{
  "n_layer": 13,
  "d_model": 576,
  "rope_base": 13600.0,
  "qk_norm": true,
  "parallel_block": false
}
Each number is 128 + 32 x the weight over its row's rms, rounded and kept within 0 to 255. Layers, rows and columns count from 0. Numbers have three digits each. The size before them is the row's rms in percent of the matrix's.

# up: layer 3 MLP up, 2304x576, rms 0.041, rows 274-402, columns 96-143
# down: layer 3 MLP down (transposed), 2304x576, rms 0.0353, rows 274-401, columns 96-143
up274 099:122146150174148164119124128152132193119141151163121163184158114112112125123104129192116157153129123172184131110090104129104127126135130126202144
down274 102:112177068148122060105094097163181176160133103146144167127229141171100124131078125132131140167093086167099142135111078090116138137102135154163106
up275 097:178077153156167191096109177134123121120154110107195105113133123174117176135109122146133155156168173139092180137146124136121102157104105132124140
down275 100:107123085157193092107087174173114123132169106125132146109150150133093107096116094138123141118123170177130124150097121103087146174047124099136135
up276 102:096170150129104095150108106129207107073161120109126137146060139123147181169146109194175130149115121203128162137125130139129122141109109076120113
down276 106:187172134135130066139143096133151081144115145122072122152136160084073127087138142138122143109116129151151134141091127137120130117121106116150119
up277 083:091170166113063146135118161117082115181123135146153168088134126120114085134146103108137161147119152127115140144128139105187125124128133161125127
down277 075:115121145084124091137182113114069143118179186115145100037067153118139150167023124076144170115130148175087108117112158139072132131129133134090078
up278 090:165179103110158100122108165153089096134124131118176082134099175196120164100144187172145143111086154128141164076068107099060058183145122176130110
down278 093:131152096142102150213078148074111157088122134131103126107105099110103172105113110123155126159045095187131115163113152096146142126160154166121143
up279 098:128111126131117113116054189122116136145091183128114148120171076149149159118167103140151134083146139141154136079153179085126116117122100122136114
down279 104:114128083135113120159111124100063159122130184148098089080136139118118130156060077107125075119157117077112137126178159102121118103124160136107130
up280 101:042132184073097168113095129083138119086098140156122159168072155174103087154167144148117135164131105177085108165071113126148106119114131133153180
down280 099:158135156137104073110073180123113125137101133147146087094134133148123071192129117124131081131179153162169131123170131097101174127105153096094132
up281 099:113160143142118132111126156165152086112151141105185065182120155145123160184081156131157140145140119172125112120119123168137083168067126158119113
down281 095:153133126128111200132119042100130147087155127168183020120113104117163107129126136174235138186120099144113132189184210130121084105126172136163104
up282 106:139134185177115112141129100085152132168129145133139144146098128137172109203137113115150130112034060172125138112086135125155082079116091148057116
down282 107:142151157099178142132189167145120234176112156125094090168082169108113171091155145082170167103147090048087154121113078089148097104138087088140122
up283 092:115113155127115196093162149167097078087121113107179112119162107137084157131119147155115151153103137134112132128079115169093109146175068109159172
down283 092:151144116149137106148124107144085150121163207131113134098103176110147173140127114093130112121122133136134095085136113163118123090141117146091134
up284 103:091124136115192172130117154085123084156157098135109085094121115156140151170109072109100113134160138138169140140158152116157139111133124163123104
down284 105:176115164142116077171128071130146176172111103096183071141123150113130163083075105087151182126133146144159169081132137087153104202135146114164138
up285 099:097130098169162163130103055076136143165166185112159134185126216130099159135123147105084121166119197131173077173115124108148136176123098152183051
down285 096:116162129087124101096127183100066140091088111075112187094137143159162169158062106077131111063151069102147191088129179089108133108196153091173112
up286 101:062140121136141160147101116127117090108180124113101132177114101108112147140163136098111151108108141124092102139154134120131139094153154102159068
down286 100:207143137062130112140085055160127095134131140137098152126096141093114130139094125103135087123150143190117205143100121141074161121105041125095103
up287 097:133128153129105128148122138154123157154117156110146165200110154035120093119138134121175124104124135131127125038185079108136142103132090123136110
down287 092:142161102131116125115139148120113193134152127126103165191120125115115094170117168103136113168123144168117157138116089154121152086096080142131134
up288 102:105132168097178138156180114146191182085216116178124135135080147136163065171120149156119132143088069160073124128125211156122155127106138187097135
down288 104:097145086134155034172128148160101123163044120057154163094132165138137147104140143109117145153101121136172162120163154104156106109163138125132154
up289 098:097143118053147128190159104104099130088162103161151080101140134119085108205134125091051146152094143151083172156066175143191094170074113092121153
down289 100:155123079143186041118117189134169120084135105186090105102141140147120146096145122110122122089166058078167136122156169117087101125135138106186158
up290 096:154116102112124118067100113184163137092208164114155165150114151087151131074128176116141126139182162169151157072160123128166065141105108133126147
down290 097:210109128150101069185050151140124104156187201141162087165138136089107174169150123113173161143111111075096107131173099145114124124143121149154107
up291 119:121123160089162116131095066086092151130116121148130164139129154162086146108185180132121210126115172131116155133107092164141144167137134148140077
down291 117:154112105151126148084151118121151161157143117082153083119107096121162145098169119129120129073132115151110112106132123138089110130121154099096104
up292 100:070119136140119208103124165157129122124187143151133159090166069095131151156142149161088149132149133158122178135058228211109122192156115121155145
down292 105:132114128081156124169120159166101060127060136146135127132124110109147146156085088146069125123049114105118127171134153165146090162095191090111085
up293 102:090149104111122149190115196088118132143099133128132089153068138143097124192195118178168157018126148115119100113110145076143145168104133153102139
down293 077:132109138107114035124196086177093156111252157142130133107109127059107156135081144057110160096109165174075169123095154153109125176169145129110094
up294 100:131110111148156135130139142130135079132153125099156115158069113131134107150120147106156210088115086185138167145108133138215042140114117159082115
down294 102:113130143158083129151148161091154155117170142155128107142056142117144122111120144116105158116183138171143163117167120134126069134126112135051147
up295 108:133102197135103106131123099124100139159127110097135084187117129132138164110123120080155150147182098155114136047124123136154120140109138127122122
down295 109:140142099140127094112121075178158131143086116112136063109149076135118178106157118108121141149139121182068078069161150175158137103141105106125119
up296 103:152123053068145137183123139143115180087127090136202176085167186071098098078101144044132169146074151122135144131113102111086095125074163147132167
down296 096:173113163127121133156101130097118134123190136151190193141152131068134153113087084082163153148097163225118098104133167107069128184111155192157079
up297 098:117108119114168124155152137195110148090097155088140124108072071099091122178144170103171183115112103135117099156145130175106087129119128134126111
down297 095:128151128152130222110158089137155170124128127109099150126103085107216063117133141122105121165075170116137127082105132151109151103093125135118139
up298 104:079168136093131158114092174122125108113148069182140126177135099096132175195125136138135155096171103169110164111093222142114115175119156169148077
down298 104:215126081131117108092116091156090098125083078129137140107155133083127151097066086140122112159133202122175185102150102090114125084102118137106145
up299 097:104193154156116170109072050141196131167150180170133155135093082141139148117129140110122127086112130131113083137139152148117163134102141088105109
down299 094:146094146119138095096127081115119188096154098149104144088094063131088166174049115054187146102155139156078135104102167118120144156152113151172138
up300 100:122096164181120144127148134135164135110131143171124188110102174097092106150149179124196111107135122158192119168155156163075119108131139108166119
down300 103:132170121165150090178203122149150133105148132099120190147161125081141151133053144104144167079143114198147109142117079162174089158141080179085201
up301 099:121103138144098124165165117165199146135130114114140162157119115147086147169144137129148124089167101116124163181074182175151071137098113169149120
down301 098:162103131121105112129104146036143138068130151100114180101140201141145111134104134129109058139087137139141089100081176144123108138137117179139110
up302 100:138131116118127116085132122100087097181138105152145103140177116135093148094098118144079122126105179099140101129139137193136155156147160071129074
down302 098:125118157164169122119146137128122169123208107156141140101140124136102209174125099109141174144159166049137098139113120088164125155171091188095126
up303 098:079104098092153139109062109161132132145185129093141169120150143131114129171141124119132105148180180138078093152129133132135112154086126179172121
down303 103:134123179145182094160086082114064145149134139143158127078143076166141129108137105103095133157094107132162099161140160147173118168192117129116130
up304 105:138158061138108118184108104083138070160129168150120120107159157175111116142137135120120139108130161164179142131113107131147126138122152147097168
down304 105:123130153155153081092225156137070125142145069117098131093203098122105129212141144108095094148130145120163182099120104162144147150127110126116119
up305 095:141162136120146135059124138195113140166134049150158144124099103136135069129102111098125156178097093156188159130124181192162141110103147112095125
down305 097:181127137097134147082194137134098147147133102161133089099119134186137098130123142138160123131142132191141177096164114063115151116096138180062131
up306 109:095080125154158150056076090190138149138168168178150090167147142074152115131197108106123124116099132118123149123080147121144115164147093103122155
down306 094:108145125121156070092165091156148139132105126099117118099131112121097112182127159090156195121120162197099128121054144156086107176133128129119132
up307 096:119150164167130122130176138090150156104131134187113142162128106089096112225169140161082128137080135178174130151096164127113110106184148140139102
down307 099:126153071086101157119175160125114151119151168156138098114097112122112154091095110180113155092122062120137135121157175123129124151121143109079105
up308 107:087110113094105093108091165116150118125109118109140113160120150097136158184105136117086117087113113196144075107110138138104149151116146092052131
down308 108:118115092110080185116129079107157150135113152129128139175152139130149112114191110169181122151189103165130178125131094121135190143083075152170119
up309 096:095059143108121228126127141148150142151107104115113180156137123167084151139096141058105091131133168128147101116107167181090143187127148094138119
down309 093:140161145130147120132135175119107153098084060177120136088135068129118139131145071152113104134137133141146171115136084096085101130103119157143082
up310 095:079130168169206105147111177157123105151143074171057087132189144115147121143143127172138168117113165131096091140086159125103102160080144174105153
down310 094:058147107156153120127134129113161094156107163138164119128145146123094084110139128084109183117211160128082115127049106136092133117128070136107134
up311 090:154147124095133149134089142099131100083152190117173103160109160173126099131179143111132172093092139133087135116105113095176169157139099134160151
down311 093:133118132111135148157158092133108163123162143160144186102107135184100120156119169097084130109157172166166172115192169127095166094147140164099082
up312 099:130111143105150204114141132159175192105165085173095108163083143144133170187113116153158117114066114176138101096142121103124133150079192110103096
down312 096:087163110128087184129109101149163166159171138108134093148099115160167178139118133109137138129090119125095140070108143090109138172089115121092140
up313 101:129163173141132175121105171108153094099114136201110124216164080103121163116139081168151115134125172116147123119091139117132133065162063091168150
down313 103:115122133149115109084119104116096079085133109183095114072114161110199135198158136089133119128117119082053124142153102144083090161151137139035129
up314 092:073071113170096168105130140074099141159090141098108111140067105157068176128150136162140102159188124147181124130110112184126106194127077125105143
down314 088:145137142138152127097122124110135115143170129100143133124104088075135161130109127103116156138108159147107134084139156149159093043130104061143121
up315 093:127118183135101096108128124097138103113130131175129145192118095133070116134141157194099114140093123166074161041170194168131058107195185127120115
down315 099:116127150159135077110112110141073142075176144084145093106243106087170129143111049093117091165120126118124075109116126170117093056126156116109075
up316 097:150067187101100188104090168101131105109173174110132129150098140123130111166146106075109132125115143151131047135052183145132124121146130111124164
down316 100:146149108130115160115186142134062188144065130151100170100125078118133145113155114127133161169163065112131165160195081165081111146138148131069062
up317 103:122090119126116116103101110140091129108128133164177129185141099092090127126209154112100173161144099155154122111157116125106088163098106130097122
down317 105:140174156076171140164082168141106102103159065071127148061082099121153124117155085192123109059166150167109076136114100110168115126102159072095159
up318 102:144142165171134134134106114140126162145145138134117140146162150137168114133108140125108157153118159129103134133093113109118092099151135171106167
down318 102:101148148146163112157073121093115114100146147161187093104119144147158117094151165163118170123123104102091155124130091133139158119110083102177153
up319 114:079120127075113122130130097073171118144158149148133175110158145161101159190128156148085100097145144125124100127125170130140137096145187128171138
down319 105:157124074120110052200093133106049158116159169143122147125162168145177156213151105169129150094149144163126110063118129103120118099084089120147085
up320 096:125101142098130190169163099098133169130091100097115114113113150186119149160175108087095151122092120167124186117134173153187157163106089123085110
down320 100:108089189085174069131122122138078095141097104105171158169106125133151187083066082115173124051096179142143093140121093141092104116077122155156143
up321 094:115130090154140168154143101119194146134094143202114155088093141179140156121174190112134149182180099158082131137098159146177097157104109153087143
down321 093:099119133125121098084093102111131129100159142109138101183166109138148122132110119115105208142144130094130132142088136106143160097114174125114132
up322 101:163166165134098118138122122138160123119153081167147092110117131097124158136130178116149135145115101151098187143096113149164100106199152137086118
down322 102:166076142150185162134135170123118161155118082188129074161083126132139157095129162156123161146159110196185137164123179168191149127112075123171141
up323 093:165153088161137161098110044138131123129134171140111112187164137156077068103164140167157162141145122116093123132094148154108154124186123136123124
down323 082:117099191079034068107133112123104214118189137174169125071041141134089191167074108103167131134124092149120091161164190095114170158123165163168093
up324 098:143152074124138142136148142239137178139108180084150143124184052105097073086141146165132132091106149171151082163103143156099122169144126127091156
down324 095:131108080090087090132115115141139153110148227146120076122136129115116143139133127157139077158099157115136170110067148178121129138119152151102109
up325 104:172107099129119142149096162099180063117177144127107087155174119098141145104121147102118073015157160187079127100126188143084087088163154120110091
down325 105:117126137181101080191115116155084094151076119154149110112108132080101091162123117137080191129091139125126117088097097161141114166113187095134123
up326 099:113174089124120132159129173143143159106204163131164104077129110116120150147128144138092149081160128149111110119158115138176111154170173146111136
down326 101:081141148126138043145142093184157115137148131140106149126204165119136094134110110053160124106101128158152162131137129159133115111116173119184102
up327 100:094124108080152114154141148106115143115112186146185140097141097093029147183141171060149193155089169126091115157129124152090113130101078126144112
down327 096:212199115159111070105119122151128088110167170171147096132076152086167136135110125143241116144061114184098168182129084079105133115119106170155090
up328 099:095165181094152191162115090117110183093127163193152125125103112157184161154151146152089155098155128155157125139101179171153118066148153089102181
down328 103:101157088096141069121148147145103156109145174155078106133141158106129124078089131158153163153083134133138095155084139089113085136087105097096173
up329 092:061092153160115172093140153088178148033157088133106169114131115127107157113183097094123144089082103123170194155141149134068108115108111131119138
down329 093:105151056124166125130132149129089171189181162097163108126088131091123158146117114148137115080158140215129090077121165101137101110134144146158156
up330 092:096129112157165127051141092124132124189094077111091182148127093164143093110132132132127177082119182125147165069098123146129151104141160135111092
down330 100:129150133143125134106192160120138177124146102132099076154155184183120145117110121149196116162125165134160112100089136116114054149158156106172160
up331 102:120077118118133156155152155116139172116125160188108154114103169179125089209143201065126138177123136126118090109102098154164170119170111130064148
down331 101:142172137107118115113130192099100094118134124110141133060132111144131118156096108130162076124165176148121035181100135107134149161081027186089112
up332 096:088115100091165172128057164116113103103124096084056174071145136109174131112189155093097147118177156120152163103137121145193116112108123071151132
down332 098:116146158105130118100134141089088195192181154104138083115120114135116114103124144127117162138158081110095068080144132129155141118160110122092103
up333 111:126103132131159151147093127147151121150080134170125150142113144092105197115151255107097122130117171135162141111135132184181102178147138090083185
down333 110:137116071162162150092107097180132127182114143126176107059165078150128138072132111098106136097067160156084129155224096103139102139130164084148115
up334 103:098125124128155158138099167103086134162140210068139155114068149148145134143107124162113157101144150152089171182149136156129088189127110158124175
down334 104:134173193174177067114110181128119183069136167085142135062110151090193204135054122093059138103159115149072127076164093119138130144121110103132162
up335 093:102101089133160146170118112088089146132102083141079125131108126114120143111152191193144106066114133159061125090037105177083067134176142113122180
down335 091:091196138134115113153090131131144111157169164105162116114148124118124116115150109066146150126167123134107102049133110188181149114143211140146075
up336 107:135088103143127118165118180094152097132164142119165138131114162105156128168120155135166108171117156164175142124053135141087090191135130089096118
down336 110:128163096172124098179143151033132109151145121138123104116195125159142104185174172143060109141150133077118052111098102087077134129100057124129134
up337 099:136145112094132116122096166135120133114119039145162129144161107114162140128155147102127135126125105141094149178165095117148168153116173142077201
down337 101:147161108091160115168129162175138144157158125080123104124102087125132098088070202142149135098086126181159094113135083087205141061134139133109141
up338 087:094156146125113175120102149129122113066101124112074140101089053174122151154151122169124146138088144129150160119125091106124084176142150151107109
down338 088:096155163096103145168163122180156156143159167098119042065117123119137166146089147146150123120191130110092156121173208128139177118058130112087108
up339 096:124136116130099162120158092126177107063166092081089124131111106169078132128061116149120118122086166127137153118115123168076148151148144164199136
down339 096:131113148090155119111107118110114111184144125141088116156098151057118157151161102109158161161139131111123121077112112118125165134117124137085110
up340 098:130108134161165159125099089131111193047130162202083153105144181140124122163148135098099124105125137130079132176069103120124135140116104147159136
down340 091:108082113135149099089171099119089117165193126123163130069109136029147186149107132147116127115151163227110138081101145140143127138176064183083108
up341 093:156132104097127164110110081107095168165170173126154130078155168156140167180085194192138127146092136140110138124126186138172167124132159168071168
down341 093:123152129140066116142151129117124132146139181200172072127173168129114147138110147128100113139122114141119098139107106133146118113145122174151130
up342 093:093151139057148147136104119054112155082181113132138190095176163133085166119094125076168191093106133103143091170147115156125146157133178161119129
down342 092:094112090107153129083141117082065164120112107084143116116089120124088152070095114124130165103151106091185134132172127169143116131138140100095119
up343 105:085119171126138124130113094161116110112119130094116144120074116071136112151168127118131174177129097102104178094104119079156110131104149126133131
down343 108:130126187118024101136146120143129082132136111148098119095077140125151155102108110134181154106109135055091122144108102109112170085125113128128151
up344 103:085141116128145155070099088106069147151153135145134158125115127165159149145172151146167160130173136115122186163125186167136120121130114103131079
down344 099:191071088070186047164128149130139122131157162082163128171123118129088153098111093148191130109125139142109166124073127149081110111102122145166131
up345 094:099109049183158126173175100162114177124124079162129155085167141125115145116145174092175118170121114129104112134112137107116124172126123122080097
down345 089:131160113107141122132133108110161141118129107136112100071059125112165120140153095143160185128090110151138145125117168115143126127126140127141112
up346 094:084092119152081121085168173172153049193107164115146141072146130164166107177114113177116121094115079149146142125156098123099063135112124168146151
down346 097:124110171140130093133131096166089137114077112154149110076124171084098107140095154081156186130106147171134094096137094101070150160098123114156161
up347 103:067128105132133150135117101137137146105140142132112143106069117150129156152103197064137187143142178130142122151207104117148156156180165151182094
down347 108:146150137085150175139115074091116151104128216125127114126119121113114142088094140146110177112166166115098088079195114120109117100126116090095141
up348 107:148088105146075164143096105193122124086147080180099113170143143085173144132123178094165124122136136177054210124071136107151156174163107145180092
down348 105:139133110144154149119147088178135113142125151156133097064187103142139135152086159047136125182144110117158100103122170153135074147144065155141169
up349 100:107093138174144187188099180043116122128143139139110114102078150110085134137110140177065178151123138144120086124191120177131161169081208162169135
down349 098:154121154033109148138192136154125135123154148146088100128158160125120159160082083208062131084110165115144073119101120112098152094050175155135071
up350 094:072124141133167136135120118124101162108081115164138111072094144118149129127223127112092170154081135178143153091126112119112111148105142104110129
down350 099:104154151141137074109109094146121130097087127131165113054181127161132147129129143067134148088175174143132188122159163082103135108178127203086197
up351 098:138182127111184160107104128109128157118150074143149142165113137166115115164149098144158146090157190159117089104122174098113108126136169164101091
down351 102:136178151130150130096097204120068150116128125109153134117134138126091083116093070100156116162164148166075085142156129105189134176086096126143127
up352 099:107092107119161108116103148128131175117120115089141125125133142163088189160144180138131129127114129123119117091115104185087103208144122170170095
down352 098:149138142196117140089092108107163108081172102106152135114134133116125128142094094122111195157144116060034105083155149102096162147111143083125132
up353 099:032111120223101121189118103098091175139143122117075138188121078145141135153171168173174134125130137140112136077088140155116125157155106112139175
down353 102:124130087112133070112127150126095060090140166105067115172183131134100104136143095090140146097166114167126107102105146112155143089203137174156137
up354 095:078082131167127076124121184166140089136148114090129167142165201123104139145114145161149158065065120184148125138146165185124089115139145162162117
down354 091:080083124126151101125144107126069118168140171098054168124105163138143169091131095138129143100151128117076058094131134114120156169114165150135146
up355 101:141192149141175109124065138125127122094121070111123139161069085103080105141118128141129170162144134123127126134101168168207142114072156125090135
down355 103:139087176087073113130152149212149173160147150077145085073144102121147223159145118127135140114155126133097072108130136089083153143095114095203113
up356 099:141148197115133125165142126142117085134125088097118105134156112118135183109156128159129120102090107160138163067059115154091142198076124148153156
down356 099:160090135156125170118184126122147103142112090101092150109135138191128115155142132111120148091170127061130161123124097122205141123128117149153137
up357 086:096185077144090097128128157096161162090132060144166137141183131158124157146191176169091155094175136137132151126127144140137092099151151119135095
down357 087:108167143094086120153163087140109118080201199096141059114125137132118113124081105119180115092141117118124181148128143145103170127092126129076107
up358 103:151078115114097121167095205124145090123121180181133109177167194138098129095176177137134121092076162127181152144129120121127092076168086098156103
down358 101:166106125110179065163199168110137137148169099128151100040169160094104130135148065105101144130085151083122115147147077123138141103155170156116112
up359 104:071103097138139139157088148056116100134131136121130115160082131085076123230177177133071125088117100164153099155141207143090069133129116124140097
down359 104:159157120153169133131096142125081100045108126118060144123149127217189145103120121158156086117118097171101086094093116135133124127094073101145142
up360 093:121164165135061162103101144086129144166129143103181080155170186090143125080148138131155147104118161145136140115070116103150125229123118103086109
down360 092:118096110146109131115151125158117124069163150168126158149129072143120087146140120125156149135131132141081112125092105121140081135113149135074141
up361 102:123138098057143189070131090127105133070162185094147194204134113164093088171202128155084125107068172145148182059081166105136145119029162192122100
down361 106:110130081131138138162128091135163161106152118092177148168144166148111123140107122079081082113139117102095109143082137111082140131103185159129132
up362 094:110101140135074141120132108102214166108161184144154135126088096208092170116149146122111128188126107115066103134095170125145119157182102143073126
down362 090:129114137124133106115107141173101113134144124129131096107068140122145193142082124072114165116135166095169120123129119125083142095104138122086071
up363 096:112181098092140150099119105118110116139166130161151144071169099122116125141084156050082101110089156147161120109151150116151081141152151140174141
down363 098:139115149119100148175053159136124124084048104165125150149083137131147113128147100090139068175101131188094025133159155136114125097100146132116054
up364 096:122139126126081171150144143152098090175140126163039150147168158143068125143162149140112138142066149132148168135158149114138070132083070115177173
down364 096:072148105171179155157151095121102121056135132090142071110109169137133073110147083103031120156162116131088115115089098129112140119114176170117137
up365 102:142185121130203138116121134168067119109127077132175164128114154149085186142093139101087189082107151114101148175090145156182149097142143185100077
down365 104:081105094112095131074191118137085126120152135154087117139153151152162167097130202101134092147023150133111144111126148119098100161120168125109104
up366 107:144080083126121133102126154100210081133127144081097141122163150161150176129132159156103217136106163195090170119094132171103117134096103156071127
down366 109:137161091129152126142167123118140168089195162160137144145144126071180169122113159154120102137084143158067111115187172144166106094151187118136164
up367 109:103138177126124159147118133121131151077092134158194192141133133151084111113164165119092118144189174124108122099064093144106122094085126142090156
down367 106:147124109109136137165108090157113093122138160148147140124119078092125125195117177104054102108132164099128139143164120135176128088164118184120167
up368 098:130089112064102148121069136117155126079109110090174158085122156125122144095118103119108163111146161134160114159131141139123077128128086098084099
down368 101:099186170122071103146120139191129091100077156099150110133071143129096203141096125105066153177094106095093153158100156130067149080117141151084125
up369 101:141127143105147147163119168160137144098131109087153147105146189130142130141096227116144136163135165132089125166134105128104079166114085163170121
down369 104:119072104122205096114155103177129147109116113103165168142109105137100144106106197123194160143135130151132112072161090124106118120083118089108134
up370 103:121159161121154118081137123155088161117138151106165186131119122111160099132140149149111153140154134149098206057118142149149079148077137106143114
down370 104:146138110132137150093091108117157061167167144184098139157126221116111191098138142156091160104054127181126092100113143083073132180111104142122153
up371 109:143123121065117190150094139177105144124106188169156141136115145149149173111151150114145116103086116123161148124138122144108055216133068147157178
down371 103:209182141145174147151126137127153202114176213190143112139145114100122141076136206138063108127149103162117110183111106112142161155107108167092161
up372 103:030115174059167133079113200151132160108166096080125142125070091080099136150107165130116220114133133145168169132141090116110092168117129187114172
down372 104:160130076086080111148138148143108134160179130140096073103169140118124098100168144175141098104138069146113090084074118107090077199147130203132140
up373 099:130112098134112150097120173152136139130185169153135197098110144123116190166220139132119147155109142119071158174070149106105176163173145086112140
down373 101:130158138157192142147098093148152158132142082105136170134146111127145096101121179133087124202127161137098126159133118109136154099078124168145133
up374 102:118153111150190128079160114119204131098116141132190110166144133137113126117114097139138111132145146155206121162147100180120094041108098134139003
down374 105:143141090183137109092093191127149093094112096158170164147147141140132163090109138128147099147179139159122144153138079174114046142153108183105184
up375 097:112083128127104124080175096147170133142117138130137121116110110189101067217141128143129129153101142166179168097093132166098094146107157104109187
down375 089:140159111139194084136113109115138131118115120155104126113112164136156226105108075141146163119156074113107098164096144191141141137179124130139110
up376 089:100142149129097131154122152080171098122112114109180089124102213130053092174132181139145123094097153142097167094104122119162132130184095138150119
down376 081:136128141058105052083181122104136089144174160113091129083078152057150173179072086091196114113116175175102170138163183115100193131122144199135055
up377 102:067117107191162146120066101153190179029155151082117171129102116132096134136150186096145217161120193123137112094129089125120074132151112198144146
down377 104:108150142084134162156155130113127158162130114148100103140221141134120096097136150126104110114146147132137140114151055163152154124107134137162090
up378 104:123145198087114105096078139113171116088161102110133176122116102067124093153145167144127147115175170108099104089108116150143126115160157096099139
down378 109:129178117167113142120115147175178150115162067108136143056122167103103100047145126207149122111134145113174150145125150115187095141181076118117108
up379 099:132109083132145120070079067119116093161150183151113097180161082143157105140075119151139145095134111123148198173122109153090123160132113117145108
down379 096:190096103062179126175122094151105086098098192109139094107148109125156151113106046104187191122137135085168109111133153102110174174113085166110085
up380 099:088085162190078142144056139130197118104156141162128163141154122054156110064230123154127155149187145170158122148134118114151097113135117117158114
down380 100:175104155093152169103133085140084055178166151152118130101126179080144151133057188096172119127108123154111138151168138139132147124111147164148062
up381 096:091094107130135171078116134142093173128121128120143145147189079075111128165157101173077152055111146117160149098119154126106172136162158117154063
down381 101:146098132148113085079108179101130080123081113078132177162169142098117168092085124047164136104115149161148135128134071151171187123153113133100108
up382 107:140080135083134091081055116159101182140176120103112151128131144139148115118151128196164140095157094126158162079162210215106124138068147145081117
down382 109:082109165118159114154091126107096143124095137102145108178122145130129192089090184111135073166115156144151068138090121123114130199127186112122137
up383 096:049170213137161160176099096180120103139157127173128160165108157183175139083131160149149140076120136175108127159150134105223137126157118152166174
down383 099:113125157055091151171101104047158094124178103132162089084145169140095126171106150074146130149173132109084111123082172144100135153153128174177167
up384 096:169100133135128100128085071139208161063165068119093132158113111102099159089142091150069139183136135114103148136162080119134132153190118119111121
down384 099:123113099102133183102139111174151044141134142109101158175122140113124116114108073130069137153129112145123135149152158169150097143103186092137100
up385 093:126122139104130175122072077096120107136117125089113103146168198170155121169061173144124155099154127134181120155129147113150137117097093140090131
down385 094:083118151125124114108173120188116108137096154160135110086170134108115104106112114123162121153136149196112123093114073116141171144099092117162173
up386 101:113142173137117105135119112122116065065109118197126100127135132097134125200106153162167166147069165177119137095117115139117085089111137133118170
down386 104:187116088133114082109142133175144139110163110137126065138126124157155142069102105148103106110139151175126120175164158160077135120125077147145126
up387 104:146094122119158173071104176069112124083169152143085170162135140151092108096107187156134105070100144155153162114120195183128104144129149155108140
down387 109:222206131165194143169093116100115118148140108150100111095180114093086101090134145087108111159113124108106147112132119134120174111146148132135096
up388 106:116180139116162140132128145164137151177144145142050090178133103158089120098143096109142165102137164145155093115105163148133174108083118155082127
down388 104:109075118088141149077118093140149127124147120060098152099077130127148074149069104129100126095155124098096129143085135058105170108103128104088146
up389 095:133153174102108122056091088151106163122179139100108134126150062201184118135146127082146136120095170144082107168146139083114109141112101110165098
down389 092:123096134118199112162157185101122120129089164146078082123149166217147090076103168137166103109134115114142070165118215100141135108126163116069123
up390 100:113147118100171130191113185064110144171159178113142174157152107176142138155152168140122134143086138150184124111055160156122135156109137156152124
down390 101:161138106178119133157135117115147227180122126171096130075155143093177204139130103093084201134124143154084163157089244145095106121113119138139116
up391 101:071168078071126139053067167086123143101063134125162127101100130171101105092159098123126141130141136139191063092106080123154096111135162119155107
down391 097:163129130173183089106158038120117205085171150132168108124161146121104181091139102145110118129166184137108144103116100137111103199140167142172117
up392 098:108159121105131138120032128157140131184098161133145124122106056139085116139118118125133173080172145146095104096141154094125163182095086158100151
down392 094:150135116160105086077112098149087174146129154101145118117150077139122207074063133114112170135171086158168103114132124132119186156148096126060121
up393 102:118156178117249131106018154160151082101121120119163188150154128157045197186107112166061132114146144156167180117135158138133116150138068140149159
down393 104:145141111108082074122179155195151111125090073170155178194105103159122084140148152112176101122135107172166146129108047119152152117164147148176081
up394 102:142143120074147141127086160051163088119149120124168088142131119070147124156087139145109135088136152138151078119122144123110111130122166157081151
down394 107:094160102158120148198116172181138131148144102166180111142207166031136095149151124175154131209137131123192120167176117162053106092111141148136147
up395 098:100049161117176209174125088136232048106130106106135162092127169131090143182216151145138120079138152181125121152093185173151117106155129145090108
down395 104:161090076125155109114149136138134086188153142062160150126149133122151136098173157152112173123145103136103132109141165098110095111079175124082151
up396 095:131082103152140157162112155145151085133131133150099218135154093114116114131128124139150157164124122170161106133150159143152185164059128227096130
down396 091:090063164150103144149174081150128118097115098122132138152110121148109113150061134117136141150070141151088135108129134131145054150097167103160117
up397 095:113072150118127155171071060114083118130130152133112084166181133112126102136113094135170139132101103122129116184152113116136129148078114166174145
down397 085:082163123111145067170175061123124188123121165110110136146166140068116179122140110090169120104103135162121148081183134175135166126163152158165132
up398 107:127111138139097209150138129135159106126116133150159196124100108183090109147148138042119121091134142129168092131042135126137126224102116196119132
down398 105:113186083104136091177155131102133168104131100057138180126137104111169121111104191078073120160149115130127143107110130085152112092092100169136117
up399 096:123135101092097160067089074141104095139157118119152152224135081159090096088115163144101123084181126138182096080185147120106133106138189126131158
down399 099:167106162086094135172174086095159193146146103156179120107119132178095097088146152157102103118101159131116170120110120083073133139094167171134111
up400 095:116126177121168117152063133139142100155108133101098163089038144054140052109131156105141106129157081151110139168169154126222159153177074117050113
down400 099:057115121078140137082161117156100198141137036064113127106087121144186144091123090181130131122102121128154119094118102114149160146113143238135097
up401 096:118088089084094138086114185145143099108139135118161106076138142080109134157136145100106124122097144148200090115100161169162101106094151095133174
down401 098:151180151145107121181092098094104091134155101079079134104084114154111144128121108162159178090143103141088145142129159078161114090155075129135118
up402 095:132111115159149135145122165098103077075119094165156136116113109111129129129160114113104148169121102115123107145105131116122114165175102212075109